config.toml
vocab_size = 4096
activation = "gelu"
tie_embeddings = true
optimizer = "soap_variant"
dataset = "wikipedia_en"
Each number is 500 + 40 x the weight over its row's rms, rounded and kept within 0 to 999. Layers, rows and columns count from 0. Numbers have three digits each. The size before them is the row's rms in percent of the matrix's.

# layer 11 MLP down (transposed), 512x128, rms 0.186, rows 148-254, columns 64-127
097:580517490495585540569509516423523483515437543529500531543463533451423451451473500509538509525451545493499459573516585498531450535503524477538526493505462586518536536563432463499502462458490501
088:521511547497505439544518469466434484456468512492618473552409544491505555534421456565469494534635514559502504517433502539480544479468492481530548488437519534479481483475522580505461586527477544
102:509464482462515527520498443507509630544450518428517528497551502522465506493512495506494481526485499576510536500526542525499461470556561572508549575449372494575501541493540486525515518482515450
092:524493472397448459554448485505468468511503520508516541526482487517487498421439543493473522551506502516490523477517488535493542489484502525582483518496516501498498494442513445497534388540550477
092:497525599547552501475471519540472591493563555474512489471405477491459471420518512507464460463497476514526498476495484534571517425488553499438481512528489506552537550530453550504492511549459492
101:502431534478540505427500516510512567535520513468586483512480530456518562447597459485467536456509512531515458506482486559503486440519529547464537456537523480546500490592430510499464489425451541
078:563527452488455535515437456527568523552449474523500563469518472444499521428547464502512525444461598478589522500482477472452474500540509519503499497492546492487506557522534508541456431541485478
095:493412542443538468496629507469495509424469547523545526518484491482482521516400441472440487526500506469587502475451494489525514517508503520474541528529553505566518473498514541467491477453575525
099:537589533527578456476484542535440510480474533469443569565518444479440492497580497471479502494479499568544528526505496523472509458478492475508483547432487542520464540492523568490471449540441507
093:421489561525550494491512491506475500447501500472503552528455531548461476523470529405574549550469523506505442443466534483448510477571527529461518561503493486493423436473542480530524532510525455
100:471480556477483461450514454474506445531501494424449527512483482558533508462477529458492477512503470550494481564523460467501494546538481537534516581536426454472481497443445473496560531484546559
089:539417464519537454527482459520516493508509510444471533475524564495523477454504486460531477496503457564459506527530510446550606520512454480483491537580646514462457467515493507518499462512600519
093:519543531497504445532485512484459557515526512497554502508481538473552514439514489556489487551542495566541504537398433427499516517516518474529436505497500462426489521444521422548604484422470457
089:474465460494488505509514456435470491549467487485549521504532487523505491560486517447452552478576479535442460499543523527597495455465478522453580512483551517533507429427437452502483428464467454
104:501525499464552554445457494470407454413470500618457500454475562533494565465573506493563475476571481474522554485476452489471503532493523399520485415528405508537520499511516489460546523506509479
097:490485486489531486542435511443490502517542450463482524539477498420523472462527525453457469439453537494434527502492527580461495513548481513484458469465639503514572456561545442518505577499537499
105:513470483495537507447498536453505457498526502533565511515427488494553530495426535493458538455486536496433566456444416524506573497420550487527503486577529501463486466514519476476544479552555480
096:492494419450492517523455499464471522426547536448476464477530465492453476520545452497500397441453553395518519560475460465488490529519463580503443477447519514476540481518476486482472437499466551
109:513529497543517401434508473503454485538521511484454552465472498423514481507540549512557541387486485498552453494504453515569549489476595531504486496421522540494474516503445496480561514462516568
093:470545547507499542462488523474532509520479432549533533455469457522412524505459525524503531557540552485500576545507465492553503490480379488515539500433528508493555394519523484436421471460520479
106:435516552506530530436499530460449541447516456573546547548545472525489595455544511522465472485470473582525561522537451521474548536455559560427487451527401419574484453452440516486511552512505455
094:557467502520481515571476470497455473486555536466492525502513524483455476480552504459508482489523467482445464421543547573561476480563476442503498542496502406545545557483483526506478542471477493
101:523498562506446561564474434519509522484577444534470513495528492491503469440481502535497450463439434507488558435462510487499477544514533404593483487423529526423519521505510518485553455482441510
098:578499475525420527541502489575463562534539450515472497464511540590480512484472474553411511566478470480502480408487510484488515536554458520471442457523572504544522549483494495412479526533478577
104:512498457512539493536483517449521474618483453503472559512457431531472495576462451601518510517521530561503474458486559474519552538564458457487495476468426505519471501477527458521483414440512434
107:525400495495474504474503524422472517558470601503520557463457477504438490572472502508534510539509452502466495521559486492521450499505493529619521500511454551539454531546433490478492485503460486
091:441493454450502487461490531437442512514543386509527385494465506477543438520555531485518471543472555487453532553569554518416500524472515525486456540538553529535554529548517458500482462483551448
096:435501523511516559517459549485387383476461520547545517510509515523493454489485492474487520449535483494541527541544548538488531483580541513459482573488583525485563494447442516563479456431491509
105:491508465510538537541505528493468470499485421541577483468463450483461494509462540484495451525572478541524463529537614457460537473434583501463495590540414546492506530537475454517506441517516470
099:517528524442495528429480529462471522471536490512465463533533471405536492509465475497559493515511550529478446542509543578515529484487487560447500481573475487479500532506525508521498439490558501
103:475495519507506511558467431465486530516553513472502499483540524504541527490438476392512483440556505501458497475493466510508502543528465471495527456498437542545459481402497527557541496527535463
093:463507537498526495512531550532517447531485525442505475469527498532500494456491521513536437476379450504536501509528530427497527475470462528508489536493557448531449543554531454577541573529458495
091:522531505517483521506542481578561507562496448500478557479597515513519527469465463481492498440480518523547515530500537527475592451442440562552567480533625545460524587488567541540567499506556535
091:534425473510504489534443528440466488461463480445523476516516492512472440518533490539489488504506416566526426500557485480514483509550501409516527552519575547525504473521588546531583464513496443
099:522515461503543559517452529514474449538503526488495509570517507522521545465453549485465549428389502473474514576445501503572520546536517483496489563466519496458492522477435495465500530445508484
107:540484469521534506463523523523517476444453438454452508529476528588483501463532479509580483517514526460498545492449467484514487541529537435508444447541548501480459401529511516523572539503523478
102:488520502529554469494505521478539497553519577466459527506464533520475538489467471515497518518511505485404590494481475525491554528478494509507509528509350482466463457469472497527469538468575544
098:476513447486533428513472503471552525443502457499442517470479523512460512435499443477444516520463498559493500447539521517571423504544455427452523569483543456454520503418553548465455495480467505
098:521566498456508478550492492458460434477489451492552508537474558547523508604417511477496499449549475509503529431482456473503524559546489487513518493558503472475577460576533563543499501569456474
102:444509496621513508521488475506482474519505448540511517515506453609473535543529505465507519567513569456468465522531498512478437460513472596492483467563465451482495482442547542586498494508520504
109:462548479492444491460425486441500471499472513560543483542590506539481536478506469456497457456478469428478492548521551471478561512517480545492518442537494460444530518555451537577552465486489492
095:483531502423533487574520451482479480488502477577470455524496477517441514480505500476462433478501506485486520430483533535466475428475505549502519482558651465460585475522469479504511485524440438
103:464488488504505513541531555533442501427526467550528561547582431448454425493523534466488533501593542469525550505443590495456519412550514481512447524464505417445514514491485457486475506454564528
100:505469515466451501507541541471452493515520518578548501535436485554439511492513542434576477490513510479561472441475426476463537412524465491550458572554501542566487471455458470528499454450530561
098:505469505480554457546494496485551468481459521511592508520481444473514554423464466525592502604487526460517475487493422479518443511550505504548530548547569460452563486527553540563559522479472519
112:562490531439491446492449514484529539605395529413475579462514576519489521462463486465513509521479510486477447446518581481481554506525508509443552510540423476546539502489469557439453618510481507
105:467482522443505447537530538464478465455525500502468509492459526451475473518568517448475439529472522429466568537521414459500452476534549485496538501483504504545568467526537493454505512519492430
109:511533519497538451561550573471542512494485484484467557504503458488563585545472408539390464506506537549496504500451423524555492511491521495501537542448409460470530559456457488529474534485516489
127:522482436534493497449444601472421493456383481515531451533428448497537480475447509460514516472479532514524511556453475564532461478549504500509414507526562440521564471554514510509507546540511467
095:527554529470473459487468510549511513510605481388530439539520570495521452558597504498430496492481503465508519551531465573536541568477565516464544485518454454482489488499487498439462443498427516
101:448485569529415470432497480499483526449546538420551515495532515491432517431509430452534481546474431495476512540506469492489534574551478520505469553528496492484442480468505430473547504487532485
106:520497572426490540547550512432478469525481456528523434506485410508528515569455491481556543567529476511517524566489490568533442471497463495510600503457444417488545459415522482462487558488526519
108:558535480482550558535489472435439439556465489546529462571476452493447485539473503475470539480484457463484585526481498493511489430484506530598554529540470424461432551493523472506485485529501491
101:443505499489476527491489522420502479480515462596501515495538465456519420484535529454533522443478483486469541492532505538523502570557613494490486501488516602558471477477550560429500488503516529
087:430517483504489477512494557445445509451507495503547489509523571517475570531551409462513470557531501466479512456491552515527505475449575449491523549493533517452434529504445487536442504447442474
102:436482474483596518446444384480490454507577586528482491461456502502509466494493497494492440507508456435432447465467529491440472521532444468446491475494559456439539533519517529458558549523471508
107:506526495513467489519544485551512381484491461530491556493555470458509558483478515472542496491446524552489487490418509489528474457524529565510481554415555540498464503547501558511501532523485537
106:457493507434520553447470471471549509529590589558490470501533512458560497420524581480494494467481470478484469548506475446510461427421446501514525449541456566437507413498504560504523471459491512
103:532527440431447469518570480396553430530523528468499483487546503492527555428548525426509508554501548490502468476493435568528468535496498494453494432519528530560440472519398484493561515509494494
096:495468474552496469467498442464439530508493512442526438495582479557514503450493461546533475565492495448510489483499531523505558482460513551542437476493487502522531493525448459452463541487514449
086:518448496444520536503532499452438506411515506450530529520507392413505460444577487489509463517602491529539559525424518538516414502520475541549573490447507553495527526511442499518493486548493426
097:463465553446453553465460484390513489549448539464455495481447543534490474434448513518519511490541535513487469586553531498498450474470467414510475526391516508453567479481506468459549539496494477
089:553446505532508475484485483518485539422542495562502524571542546568473477457537473485491452621545486528482562567480526454521466457542447541502491506508529506553520472433545551505549559564495551
102:553545499504504528496482485488465479481480525571483523521524480563427539500465500497440470481535500468463535471460480549510501488402555510532470424546373498511564551485552581465541513490487499
091:525503482482509497538477580505535531529448484546584533444476506510486612495456549461523461524548420524543421504474484501451482563457495496467543457501498511445558496468528549428463457540550494
095:473452447573480412515483580529565513527455504514492577534492497499471466518484465487502522573475491535514506459510521486515486446457424451476469487453322519494485474446480522601477553480507520
087:519499532475503524501513470445513547520428568535441511506466449502482519510501552541486453474479495536501457568503556444537470467521472529463442517493561478500498460530616527480555545503481499
103:429526470520430513507480530453525516471495504506513472485496429466480407479481574525530472591514428518545459489518574487494470549515488443547511517377529441537449504547564441579481525503493509
097:524448508538527542498442481478558423570529557537454467544513453460520492438480490472488585492592456522456527543520481483546504471552501488454535530446627489475472513471508462483534488500522569
103:548493518444497469538480543558574485527584513449486527555445532536473549510495517517514572460477516530501566481423434523507467518475487502566550513490541499493513524533466513470506546502437475
097:576517468515460556530450513556508504392475474493448522436566524467608432565519472517539536533567508500466390516466500569558351510521488610530485507457506527500556503533441513500497496500513569
098:503455550488547513558491520477563503558550488497466471525498538481502539530536523488478499544472534555460513443461461514483524443487484494516485445479469484507554612443470518528504536592458472
103:493496495501521511442608493429500464487493474519500557479490500451562558524553536512551470517402573390494454503510599501525419498471474461454504518448532495493489568525527521472482444522477499
101:433535459503446591516502505471455517508526540476486446556567475459481495498570451515439500475476439471517513487523492412522459516501556561504522534424508508469503455536521500537509567569527521
100:484504508596543518495535478449510554463442430501456533413541464408471534486426418506509463522502537533488507527496487542535468511498550484467503517595501528558456474496495510596427502496462515
091:431571509491461479516461571505551471521489408508446489540491564576446495488487482494463446507478486551551506467550490480501444476559461464498440460541537524509481496487497507536550507451604480
101:525498517563462483467518533518542586516493510496521511486493474478451485565482535501475508492482477537488563483563500530530544539498513426456478474559516526536531398478509464540509493483482545
110:534469548537531543462595473451482510516498465472527489462505526480487512490488531458467465485474506509499507514475483543461509478547556489523463459472459408523496504564511525594481547571526579
100:416528489509481505462456483532501507509415538512547521490537493543500486520480505526556582521506555610482533536427501478515495456466467454489473478390577521454555502543489448543486500466511516
106:533479471504524424535515465539535554518497574566541440487498527496474513529478485475518510519478449454517497499550461462421529512524476479552482639521462501443485525483548544587575458511451524
099:492502460543500555482588550514463615514529481476440427480458461489513467442487420511505559481524457509503495493476522433553488524540498547461451418461675506445504516506492479549490500465518526
082:549475508465521458519496477490570528513467551472516455479500480559491474477410490529529633450472526486512421510458543477497573513509472493475486481470486496498476480562548458524458536504480566
102:473474542547527471430484517528478526571573527538524505538484469508452496426522446502464517571497560482491451471541513591529443405459500491461539554513493500567450561484522594497537450615483484
085:534426519425477446484508483549482496424526463515568459570488505584582542483443481497542567430483498578540550545499464503527494493576499491498498501405571499592501532522507463500449487494541511
090:548556533472506460528425518444486477523479528474506507593466461420488507428466554535504509459567506516503542480451483425534524507496537482492487540508537540482484389548507494543589461458531588
098:524508463453430548498538509492453589482529511520470497521500526514527483459552461505539529412494520471540515525488510438511539470530584465491532538472654485473470447465494493431451568503475431
100:484537556593542518539502499570524482507484511580464491468506472494489456464507502518466488537445504536537423497493489501484508504493521492455499471528532494518451479540478473409545616448471459
101:500502483506515503485474564494419468538441446520491476472516513453523520431444555502565525516518474452483458509554502559510494544490470469433462461524545492443540568476415529484548466512441431
109:538468526553482520474386528514497530494489468518449458568515508444547515488425487536491503477568472554520540480488429466483563422488493556462494481499468449513572536474512581513521539484551530
110:488553451534520428496482483504465503551468512514493470433504522578389474511484472496540481553539512502482486503519500405544529476487461467471481554458398460479497474474530484493514530531455505
101:577555541540465534552495490562466561525584474519509474464403463573565530549499553543500450477515567487461566544492460481440505490469493513520476489451489476460492530482520515552432435499534497
101:444449471409559550581521420486557529534427533515453460457462563476465491462489442548474521476582464469470501530438510543549483420472544554525475451541441471495499474518451591581487578538483503
115:503494491514460555453497476468546570513439496583460489500509507476531491481460483476563546514539507514507444529551463529503431493479541523545550566459443476563526468469526453496463444523510446
104:473525550512523533441537493542435451563433503488519516454480534511486538409444506502428481445502419550483507539465505549438515541459554564468530492541481564540511551507587493525569505515497501
098:484484548461493518456529534499475460486454442495521508448517565507478449481462485577500472428466488486505528431486480472475444512517540562545431500502638537501493501494451486510562458466476513
099:519493510530487527533443494442534578476459483482506500518570516531506543517445395576439487475540446541505503521444575466489486478503548514507478515437517520577488520471557536474519582545511526
097:547505487488567485458559569420502475514556551484560524451527439466541489522542514510506474529557431478479460445562505490467530528488473525505487460529571540489565496458435537469522472488546452
111:493493476568531584453524511512504494392504458482571441469525515466483513466439445539489500538580507462535461507488579544476552427476469511548444471494495467574487503578484526454534528564499521
108:471533462533465520500503526525521528575412525511518540508527461527534465462438506486419507513530546479422509554582505465525475462550501528450480510473460538502546476501482512515517443574459431
110:469549473508438518454491417544551456458425536537433505416461451527457478581502539472458516535469524523498492484406498539472402460551527505542506492430534530556551459525444506449521428524520436
104:543523547530552473498506510537474474456578501505492532494540453516546491583504540416479500414521487562468456475580498514556522548545521473465507454537492502457484515600496484448449493479524478
112:525492508462502487403468493522502513519528463480463465480464536497444541505570491489545465533521584518441487611461499471443438542512483541522474480546494519515488502425493583538490519489444463
098:429477515497538503533471471505461509487519506482529489452495458526456585462462471546512512492559501536565442488521485509531451540527467500455495501556530427449519455482552519531448466550385501
100:555481506498536461540465453475524510460553524484479549474495533507444565501471483428521523520466514489570459529500495551543506541490540535491552548474491506535464511562519542499536490536507473
098:521546590473535520508420486432471459459457496499473491577493536533468560449509515458461528484496552530583450559478534483534544455492496512559529493532576575457513474522565513522531530500529432
092:465530475480517527519496469516497523457446516512493504556534470488468530498497483495450513536505542481496415529478481512497495448474573513468546527474560553510380438463441584475470515445534541
104:503446561526472552408490538481564512575459556496541490560489532521486475560530449485544480448497519529514539483511532538518498438567510522529469540535490517476477480493538531560440543474464535
# layer 11 MLP up, 512x128, rms 0.128, rows 149-255, columns 64-127
093:547539518582474521458500477536478561500460502546384537505522524486423420464552496458566495478471489505499502499532568450510559516436526459505451529548461545516548471514434492527512443434497583
096:525536519584572497507496470553416418478488486542444516475397554465528501523395489478490514561515523461521484504457512456545517493401528386472491491547524506474530510552537491544512495424480484
095:484508505531513536491541447483489473464481550451504493499577515500544489569517494519595492493460499508474518505491497405432522428443513474470492495483556491527463518512512596489475557512439542
097:445483472506502553529555467531507514502504547514580458487511473504515467487565541459512485480504547525531446525502587459468517470507455526546559504545511462505564530504525474506495489473497479
098:569530439468486426548453466433489492508542484512532496528520478461510492494556473494504589470555516499474509468395557406493547499521540509547521564534517493607476522427484521429431459490477484
089:586588538505498430489540470500471480427541498560570471486481497485512512508468498486509460545509490508501475451571494530570539512480440488518500526482548531529519545479481521465514572521492511
100:410497486527468479547468484537507523502513496510427486526572469494464476525492470516496553459506468588475412468436573452563492530467428469473491552531503540468515451535533495538445536523507485
093:563440509561520492505564493491461478466568453527535497468501539470550479481572542451538461540552454432424585534529477456551536463474516488484470469498538570546522517530449450553561519516542519
098:474474472467439524445573539474511506542518468560446460463505522488546462530435518522505508520549576525553496487443471526475525536549538531508498555483464548556452479534447502524620560521555576
091:468544595486531479549578467537513500485495600472518447485504466500558449533520469533513514414474465419483540543544517471481528521525486520535505495517530425526544546427451493465491486514492557
096:475592494519469554475495554473569528447575533501509527530495490411431503459524508513463479483482489468502502504474490461510523518547562475524535548447558475498510459466490513561508515518479473
095:502480500546504505574560528497551472504457525487539487491525556509505478554515524494454523503463502507482515516490516526480497508540517490545571509464494506477579562517402444491458498576549513
096:533460503468497433397567492504495539449503499501461496537524460481454491486508510573533434540485445550474535459538540524420536509563521477562481554432536481499475618580560503511531502521531532
105:546504481560494507479497484493535473485539533520452495508530549531489575472480538455535483523521532567463513511501442537578469517393550528426498521557498526500479441520500424561463608445533421
096:520397447421539510483541457532510505519510539484487465459521496506526500508521512479441561489553439544519539540532519459498527552578457452382480528493563516472506540630466490502517494522452484
107:462547497545572495506517454458530537503502510497518503522532579589445453504585481529505439442463516552525488529530499523555509571501494501528498502487634541518446510521439482498421470529481509
100:437537448480506451475507537475429500548486433470475441456470491573449420462470474437440541450535515562445465501531502478510504564445527449443551525532568537522482477514519549470523522504480420
105:525522457508452487558494492417518480451531558471495499509507506544456402446546419525549499445583474550507510475484541461562590497409564489514539484494529468493484515442499507464568400448504496
101:580552542514446420474525478488486466482492544547460517439585552471529503523476582411479508525485469511506553495528532512433519560503488509514569556510541538514500530481461460447518487463416463
101:511497540479498402493506500551573482535507479453542551483524496491480541481445511535506515510557453509494522485537517512445519530517535496517505545477508414427461475538516547487512465507504475
096:471457534538508546473513538460448478542502562465506462547480532548581492521445474434475503499491505405440511520494515481431494492494484541403485476537525521533527505417527491505471499596526454
098:469539471438424471523501564495519462485447488523580416441514476498543529577481530503472488463506505573490482498458551553492544533527502470486445412431533447512539512536513548487440513516528487
094:419505510458553546487501455445473538435417515458538434503531520386533405520532518420571518518505486521498548503480551449497458522529523437556520560484524500488414469515478495511512543485481484
101:532503458483466448522473492557485516531523533534533538472446570449528456458516518492477493424545506537514544444462495581478497511486464515482407528461540532513466460537411596499472487489461517
097:506581493521486457509520553480456551459467536501425454498486447569507465548543535467480529584570533533506503481444507524457484533500463491447438517500487510507483491567488446550459423514507517
094:479467467543548459539448489536502467454492507508484554463487526492542487527479494481537471450417486505548471493513403462534448429513467500458415529506450489509525486449486496470539478539571474
105:528451405441510435449468493551582591503506483450515491488540444450512511481541514486478489534462531480470504439436467445477552514479442509557520493492525568554416463517629453392503445541481471
101:489495546481517488470463509558512565564472556467479589440497492505409505461460461442432451522414491476525482565470505465511515478541505463562466502532503457464550539538445483535472495540530500
102:520485558477459490589450439595542572473526516504583521481503468548531424494517529511515503531487449500545547519506457427559488493464577493475546569499491512538513472459477512506530521462466459
102:471547501544425554459502523418432508493500549525526480468472454546482530516455430489516532532537507450495555500448450531525435430454491483508495511455531496503467457506518460541502533548491530
098:538465501491548543457469596431576469538569539522475502450537545444471508480513452444552522519476506507388460462567462476465445478486540543461454501536479501581493523473458524476513527507486443
092:491462474502466441488559449513487509530483569537467497544451458519420475536537495510478529539525493495471473524541537483533530518510472424471479524536589526554513446515507460496478521604511457
092:559513490543503477503496506537502531539507534448530449435586524452441465531454541487473531474572548440480430523518518535440555569541465514481434493470414532465493507482465527485536494544493410
101:489470505442483508488516459488491470581456433576499518498499515508541517457518495520548491458446479466505484561580532474480477421528536496448530494559447458485493552483505551528508546488579397
112:476538503511477495496445522492471512533522524519527517451512585486404516544456503521522495496463507478491542487508455462497544493441573464525490519542460465453506498494510473499523573478498575
107:476442490516450475504474471518551531538514496561508487480505615482562542542493504436494455391521544583544487496553462566500473472484568462485480504552517438589448547516516508563491521548452456
097:498516509483548431432525556564436574520434469450515473548498522453513514477522457459532540464485473513437512528521540532399521536543486527404493486508451599478499525593529536464542407496441516
095:535486549467515473436554545455484503467470567427443445495461471504505501464569513484516571503527562532438467529502474524497502492518555468509528466535590478476515543490503442480528553519577498
101:519522526536487417481573530437530534531480484479466490538425512524426510483489484500460478465474505460470534486521492465498484515487507452536502388532551518489530520518449563469468527549549493
103:480474445472510417507495581494443490402469465442480494471453526522513475521501475493483462488551534493526515550527515508485502515544521458515530547519465546473505449529555491513473530464408500
097:501530502497492515483543571576477462479459573497516487460488490495540450490520503510489533528469476469441581530505483448454467572567491557491468561455553533498529439524527597453490498457540498
100:506519498544463489527381525498484458503500560469520478484523464481520495462502536478456510441553451473491442477509451536452515497487480516528490505479489552492581564512439458502512508563551552
104:532497489493525522527576445497454442448482557561493487509471547518521435549502485589476516458483529479493584580470507513525470481510486442607471534519517449460518555452478547466537482524446436
098:466419548462484524561536462486534467458545435457542489523476489463607513449480509480465518478482493462512460483536492542494514551486584477492585461533510435502431516461507477552500436486484466
106:454443406548485506518475517442413483545528480476411523508532503560499496581507499563480484463511515497509498543453442515476579485505509551459547416477534507505468529516440535470468500573471461
105:559456521497526512508446522503535505469518497441431524514441545601505442531516495497528481446534473532523491420528481536480484507492540487433466478485433463449524539505536549482486527517538439
099:574431493449514449480519466546488491425563504541487515475538494533514488569473476473559476404529592526495625466447459525449523460496533495482501484484473459500425513514505470466553453539544519
109:520503523480550507500451526509487448490484514508435461494518503546491509557491442491493534515465513557512435444518457532452514483630523502388443461487561425474489597518468513464483509501467502
103:481456522555455484503497568506534470409485462556541495481548549529414495516505549529535507536573558560520486461478466584573537471477535487446512539463504505509489446561508471459459474524542417
107:468568515457460519600535437465484433504533527466499554493524498526477496543483409454495554476460517507506579584498549427438558543517490462500488525437531526512503493465580495484542465537432541
104:543497483489501459505494544548498495495583481546498512565484565474454443489482507574482507473548485455488529464535554449546560499560514398518475493449433504496530533594512508495495588556543457
105:565449495455529489453532549558461494464456575480509505419523482549440549517596480466496480488437516520458496548414569512562504506579512577476514540478506390493435393505483470470519493465499504
106:480519444603534473477495588533517480515481400577467476504529530529522466550488479544566534468483577589483466474512494528487522486521583460510578491522461465429504577493516499446528490522429468
090:483474521512531466496572541483384536473529496478474517544505492470553485527523559562609542563551430442462491526498525487493469474484487496538543568488535474463485538499492520463482552455443498
103:421532493526587512449481471546461493425488476539599529499553575468483452493497523449544480450424511480524544442535425498505549493514492500518507466503552472505481432442525484462437449483485462
105:472464492504464539447468492586549463488497488399526449459529453436594479542491494476576466507516474489479476503551548458541491492480492568505552492471496452559518532526434512484512481511393451
105:527479509516437453503475507479409527489472504440530515506459426527496497536535474508523389438497498521463556473474550503494537545520533530543453575482553569530497501528508449536524486509484491
101:526547516472473467513436427546532521552542492451495493454487503538482411430473522481472529541505473478497541535546508500521522578562542489468448425539519491464437479444502523540538548518479456
102:585530493472578532532485540576470519558486511484403428476523448531528512488458429477539517467512422489472464427452458556475517458459496503591482545507477489462503546527541510468479597486514519
099:584547492425516475511503515544506500572436555420391401482604506463499517474442588511520470430469526523484542488479485487540516530564548432502508526486567428502519498499510483483490512519514545
093:499479530595479495562461531445540454475570567567532485457551584561540502455446467487481518588531496564461489512482479495522446432458483464523515562537517488527485492479470418570431564501572546
097:508547558495499462539490527552425502531531542497547490472443426431500570533577486462433566496471507530489516518540459497512468444509513476482583473503538450456476569510452553451467466463416517
102:507485504525508498526507526518487416556524527522569530596565512542427515474465495516512522387504517423517520586519463499486560527474569488448481493541472445499523565565513535549510502537460567
087:497447500499433492521542530505569483475548589541451499541565431484559455592523458483496507406523520544473503581539488477522456511546473540528521577497563502475507515472518567493459536451474525
099:563548556506505461570489454512527437455539506477498519477556524488587504614512495505540535556449524511437483541482457502524537541448470412414484500517514491549495494435446459494463554497453538
103:553471449495490469440490526485493494460492521477483486493487518480533530474435456451503433588494488461406619485544516573496483510449563500524477524513532510517544513489487488535475516526507434
105:480498520490513526548502534455503515529480546407505508507503474456413521495465422498512537508532526493533470569441488499410553484492479470482484520549531464510415454525507487455482550561513554
104:456461471473436579569497496495472563567462518475467511459515490502455532494550498448531432482462508472473540397517543512545554506483504530513506488509458514513384457545407506523490442525483517
102:460484469521522463536511458591537492471446505468587522498469453475583502550445496438476528519523514478442547501489479517505544571449543555496520497474565493455509512432482505484477462497411577
102:504506486553513508548523529463557589416501550513495519435403523480505505443452513520494541531505565551466445535538491499488530528524450529513520504541462465425581523497516502528520505543581520
093:518492447489504510456514461514443495468478517499524552440548472517526513507534514476518456518530429553459583512515513550486556517472527549486618473535518462501537504508527507567478461566514504
097:469502548540523490562488470524520551446469502535523505441542466559404477508543495480488447502558490528478528531446532454522459456449560441422545443528561536503547485543491582470546584531566457
106:541513440499470484524549523575544517440472497499532556500466506527427445533496518475476574508438475538500513496542499510404554557492482508539494442490525487470515529492469519500464469472505480
096:478516440476507571569435542441523462512510567502448496549470531566551524518502487516492471466549500473446532479501488561577448475530545497514516467466527543516522479462434553474500546463537478
091:515462420402518438520508450406467524503511508541582507542506502460446428449534520529566483480478442471456534519558522464524459427491567474502510474548535458442465528494437400490461529473472508
093:565543540544510476482520478521547515502538549472482519450415490529489463528510513516507470491511487585491481579443549511549508481580511444446474547506515512528541521444486480530525475532533523
093:500450473567401496495463497503505514582443507498505505467463495473582536503472410500561489482481479569438511558431500371501486507431420529490512509470539532500521532430529514462551513567513550
101:514514457452535492484483458515558491455505444523442460510516575540535516466479513517510466502526473461486449550512504466462511574595534519478469478572522447504494529449538521472534496536496462
108:479484514582477520511467468513496474555472515457541484530433539551528457506440483500520510499570493604444479506492532445504457468472469497568479420461495528458501544551484512459492438457524473
098:475498576421466533555501556462401528496538488491497421496484509483478483496550520407537464517580486495519539436560484478481460516460519513549502492540509476579474542468560544483483529456477453
089:510570429493563400470557540550474499487470536543472505501515465510538500479565578479413503485495490426476533541538473510516466549475478509589495548495540469505510560446508460518535508528560531
095:483533488513445469512478516559588396466436495444508491576407455488548485454473521537513533510521457547497549568548509535474540494504447487459456524567553523505540530527564494483517483458544485
095:503532567486442505496510442525453479497486455443441523488489504480443508493529454507451491559474442446472457599512492567578577497553529481486535504471504444479517509393538526494545469429481514
095:463492466528409472527535545574508508499496428515594513477583567486450510522403504521537468599523503446488422536476530479455494467480503482511528468507554471496513517495494494477465438470460493
102:480590492511584475459464543454494475495559501486541511479486507469420412468464523455430512502530493514527468423513520492520498463481518481467444474504569491508491592489491512498521446454505482
100:573448497552551503484480516492515497506471571453523492544507569517438557518558494475529461527501542438551530496530566525525516552489459490562465464497429486494494514455508513559494509492496507
102:543481516524447492534511544507509512454420504443516463454534486463527509456561514553567480459440456478474484549418447507497517567489570434524528400565516367526509513498494518541488527465471455
106:514511435510441455514477519512524502506544447484532463476553465578471484458549457527526489385532446551473490532452526508537455518535530418533467513512507462475485498582489555460543501444539527
106:421426490522478458475550531482496491435514519491524505478470473535479464508484536485435507453430592488478532537576471537536464500526453515500478416512499527528490449506543532417452435533536501
102:516506438487543521583495530539500579485480493448506440565494499471514448541520563498501554487427457523490506424569477489587530544450494482486544502456537448542542512479548468453563505543471450
105:474439489455516472534537526509492540518410515548475523483559533485551511524505446538547509508523482504509455533541522465487518471490454355471557499497530412524417430581462507573526490551542483
110:437522472482547501463508569439405504487542548429483549444559513502451508511586499537558545466484483631513526488508485522497565503461487522545502447521441540483488520470537506475514482494537594
098:487490432497446538505553488521586489462477423503488497491479372497483524561560484492553496493575545517514517393504540531521512513522498448494531530529550489489440496545517480496447508464483440
100:503450522471451425564511518499555524511565521512502463486512453456487462456472476477475504560388497506523489453529523473490445535516502444442508564576466544500500532591500537557519463499487507
087:544517566506469521524494492498524499506478539466551541513487520477471436536491451528449516496394495513500471508475490495462555560509405544483480458439445490458507457495450492447453532561598531
093:530522492477485426517398506503583522500470504460481487468536451451533540606471535536544545434519460504470569492401494528538465503516598486468466580483504518431434519543517568476487561540536464
104:589507507478502513485521532500488532515495535511465492504524573527525496532470539531500567450510509585466463524506546461484554603427514543553530445554431439531490489517519550435472453491431567
107:523581489467485545507521505503467431505476534447525530473499445474483458540468409515533453486486461446511554516481496404504542528474494471468500525440515409472413476536487519560502460518527492
108:499565480508399441517507438489483536539552456466497511492477521498492558465493456563514549523434559476450574512457496477523538493467479488450519536488584515524534451464517490480492455551505501
101:489433513529531530509520517462498519492537516517532496554542634538489492490568477520531483540447412488515599536466464552515558468517441511534486509509551494480486488467596531534538524497483444
105:448558461528486474555452476504506528563519489491567534544552507425499480483510539500514498511456509517453506515402475565515413527488445461482577446485520406570536504470496528451530492529448529
102:547462546525470498546558483473478543460540473534514473498566507565511426529536537535470550508546492548493578579490588414426490419536578463515533482443581460487559466467495432452467522528509465
094:461528525474455511496515536583531553596509499549500445505434489452526503484544459526436494549486487557478538527466470436495467518581515481521418494530567528411510493505487515541490534504505529
095:469529467468527499488483428492546515489521486501499471472558491538525547508484532502578529466596433472493517510488533542527497577468461452482506446495481434517564613482438525504446532513492482
097:513492419424540447518485538470465526462479476488492482500525428532523532491510446442479533493550412516494593521492510505504510490486504434541519512470531416458500506554455530433485534514566518
098:515491543457472518462505525501490533566506472493476473503389488508520452566462457490457508499562530487514464518459522531495544535491532602489512445463485531523563486559557412503511543518584514
101:542474472439538466517474562570404500434501550544509512450530483540555507526474529504504483574469534524541523492504453526527498568491529505483488536458486418522497561560473492514466535459476571